Weights of a small GPT-style language model, trained from scratch on English Wikipedia: tied embeddings.
Each number is 500 + 40 x the weight over its row's rms, rounded and kept within 0 to 999. Layers, rows and columns count from 0. Numbers have three digits each. The size before them is the row's rms in percent of the matrix's.

# v: layer 20 attention value, 96x64, rms 0.155, rows 36-55, columns 0-63
# o: layer 20 attention output (transposed), 96x64, rms 0.133, rows 36-55, columns 0-63
v36 100:465518522511471507487583451514490504555554460421525491508484465468478523482485436579468492427528496467505502531497412546485481490448471506416461458518444482505451419481515521543533544584492532
o36 098:490476511538589485434512518505477496549451482510537514377455455454475501530498553490478515476526504466496476482530440442494430518533517523456448489500469463500480515578438528534413518541477569
v37 084:420448488507503473485550486540537471552489488493499420463494494531521479504469485570535595485460481531480574515511541540531565497554555516420461512532415493456440470505491496504457529477457433
o37 086:512497458482539446473474508523525512511450473513491486459540485490462552558530489606480488492568577452511467462431519456486475575511489490513562496514561455478551468470507481408499459544523591
v38 103:479510562489491474509526563508486461524535505474523382471504510480504524464452473550473538496473488502458487548440490531478547490474537519455492473567443469489440492390445471561475486411558520
o38 093:521495470487437442448499512498435538505506455475517481522493454452503486511468455477562460468498543464521517510475468459446441529481464438433547445458533471478529483554510534400475554543433583
v39 094:533590514475536439548580473474556509466496493456493452478465519483520555539556546538510431551523463557453586431566497552512490550525483536485507548459466508461522483524509444467476521548505506
o39 097:472507528534516515472458546481501496561473447503492539532497504479421485490421453471453594484506558516517409481490504462541541504458537519475481510532538465522571500496501469595443454455527585
v40 104:477463525555476509525443496558560468501497467540455480495489476505553369442457507492503539495462460502514493421491515542437486513496491519455411537461483433460481497545543576479490453465465523
o40 103:572520472450527533549490562494506471507474552495539518484505526551509512577549472505503490520536474451522509590466519519527552555536485449574566444527485409495506562471484435527530528520449558
v41 095:586471544487473517482510558482587530438412521508517468505514390474511450478543547477488447462499479482517514503456500537495461497522482474438459512572488586511468472505492494492427531529428498
o41 107:444438465507513498542539410458497458498499472503451497486392563519504478511482412511486549469506540558572489431531511545456498453481445517520525440419501476488508522493461464479445492474538496
v42 094:542493475522504474510540482457497556451503519376522479520572509533468476479503455479462499454507554500560411544482519455527460555520499575518497528540554479450465510497439460530508586469449517
o42 092:430476499515415453506520554498526480555505493507584470498565489482488496525533534439538459511493416549504466523548571518482484465533514530491597439483487552474559417546504526511474467513537472
v43 089:474478505517491505538543481450565545462513466586515480471461475407415475498437524505578517557520463544523473491496513528595522520482492564552497521481519466522461468511548494432531430507489546
o43 091:499453489558541500535387524531463589503464530446440463495526521527516492522549420489531482474479489455446483477518545469493492488483510516548541551473478549429461523435462528581479483453489552
v44 078:523552454545509508596533530483508484544466492519504522497547530441582517529482561521449548451534522499460481453434467534496538503448512447500528529553475415481482482495532508486438510493558607
o44 075:521544417488492514433491492475494477520447459523528465527530490582432445482461485484531508530440547474450562546493511517481461495504482531438494481434467536519508539520508538564517451580489612
v45 095:506456540515540474491538516558530502502494491560470469394468482428555541515479565492472530492555528486483486466462464538480437511544451557489490514541519457499499583517546466602545474521574500
o45 103:480546519562448540490465516497489454543454558473482518537504446502500446536472469554552502505503501489557433612491534480437480462449440510558456537530500449569441516477477493512509527545424516
v46 104:485518510584553467501476568539430475499552538545492484546502471549444508468527496627499520535469468465548497470535522520491474491510434507530442543569516409511461551523501478488518483516435485
o46 112:492524433517526458568417465463583530493525548448497486518553526501555476476475555488509444493518452538474471578488496484494476557502568465508510398474491459508526472512499534486535552448523582
v47 089:570547548516541426475537472439512492502529467515489483477463464514506491475490556490583436524443507511462544541416489590423505425466551532495552462463532508484506538516517513531525506541432511
o47 090:423526478521467522473441453487444498507495539533489522510432548503477521530546489454468538524553512439518493476556515433453549519530439455540478512488515552477508472569478395448582517506562518
v48 088:473488563515594490493437532457473437470481531519556508447421437513471498432541471468497454491449530575527519505520544426471465461530517529506592501562471542515542468537507515529544491490498510
o48 099:521536481555508524509470469571527548515586493509485495551491524499531494480448510460469478447608521385511540451597505423480496533462486494501485463505539464464505491507492511443478481538507425
v49 080:509532525485490526519513556523421478543546513462437512448508504449453502483584543496481522532487484553507579498531551447588445517422582483491473510543438488531530566541485531474449481508477490
o49 087:456516481515536615526451476472551543504496422553529486527470469451550512448499468486557486569430521438504439487478484524531454574511513593504507503496483502519516503484523530434465502422509517
v50 098:471526515454455511461575493429469572482477545445487560479524476526498464553436523421526493477541504490504585430482526488533450448561557544502515542555480451532483534489459508514492454441524472
o50 099:466516486555488540549479484523505410451462448508490482483481440466487519402531431522505437504478550482501431534486495540535495477401449423494518522525532539427488458501532471504464487549473449
v51 084:534491504475530524495486491516445440519518563496524439507527497532427566484421499547563538517423514457586497520459544454495471524528518519485470543499430541402517535448498526427506477510548481
o51 093:453487526458539431532437508477547494473518490474501537587528502527508524535600474513569479548559487502470535404528467488470493572513544525459479429516528502543545496510562501502533550516436467
v52 082:516498467513429494440450536517523500536512509514522446557509484506465489509477510500439519482494569510522409533530467543386515490522555567480547484503509491558596498516564495488563582527512471
o52 084:610516493472431427455457478476480500506548520524565587478458558440507507538509553531502494548514430550502546464488489478536527516470479493529493494472459473452458439498494478556473424543451500
v53 086:398480537501486502469535565447533487514492536541460517510503468553488557550609448410487519547545481528476475488463557453477497473466483478524472556582484560513522464526540461491463460498476493
o53 086:498536526495505516555491474500499505540473518458518435570457501410535495444441539549484444492488598564469524464583551537493545508534546539495526574483510482490519532479499527558440525575509490
v54 090:458512487467554545434506531571496464501475504431504530581459486508475494506459502543509539500478532531487540468462478566477449514512567451463449506568447495515443484501600494593457518511479561
o54 099:509481545491519478525508489499508473503521480647494501494498479532495517516500460466448422526548519514469456488563440471477489515495495530509417502393544496475565488520426507528579485549462544
v55 089:514486519459592522540494498516409563598533507421537488474502511561483546527456470536485442449531487529526543472556515513458519511455508499549593480507443499491528459494497439520462531470533464
o55 099:528508485542441497460537458482562423464518461536478512533492466552459498520434597462519488401531539430432449488467487447532508574496519496521480504497531531489478468559477561476512451552496499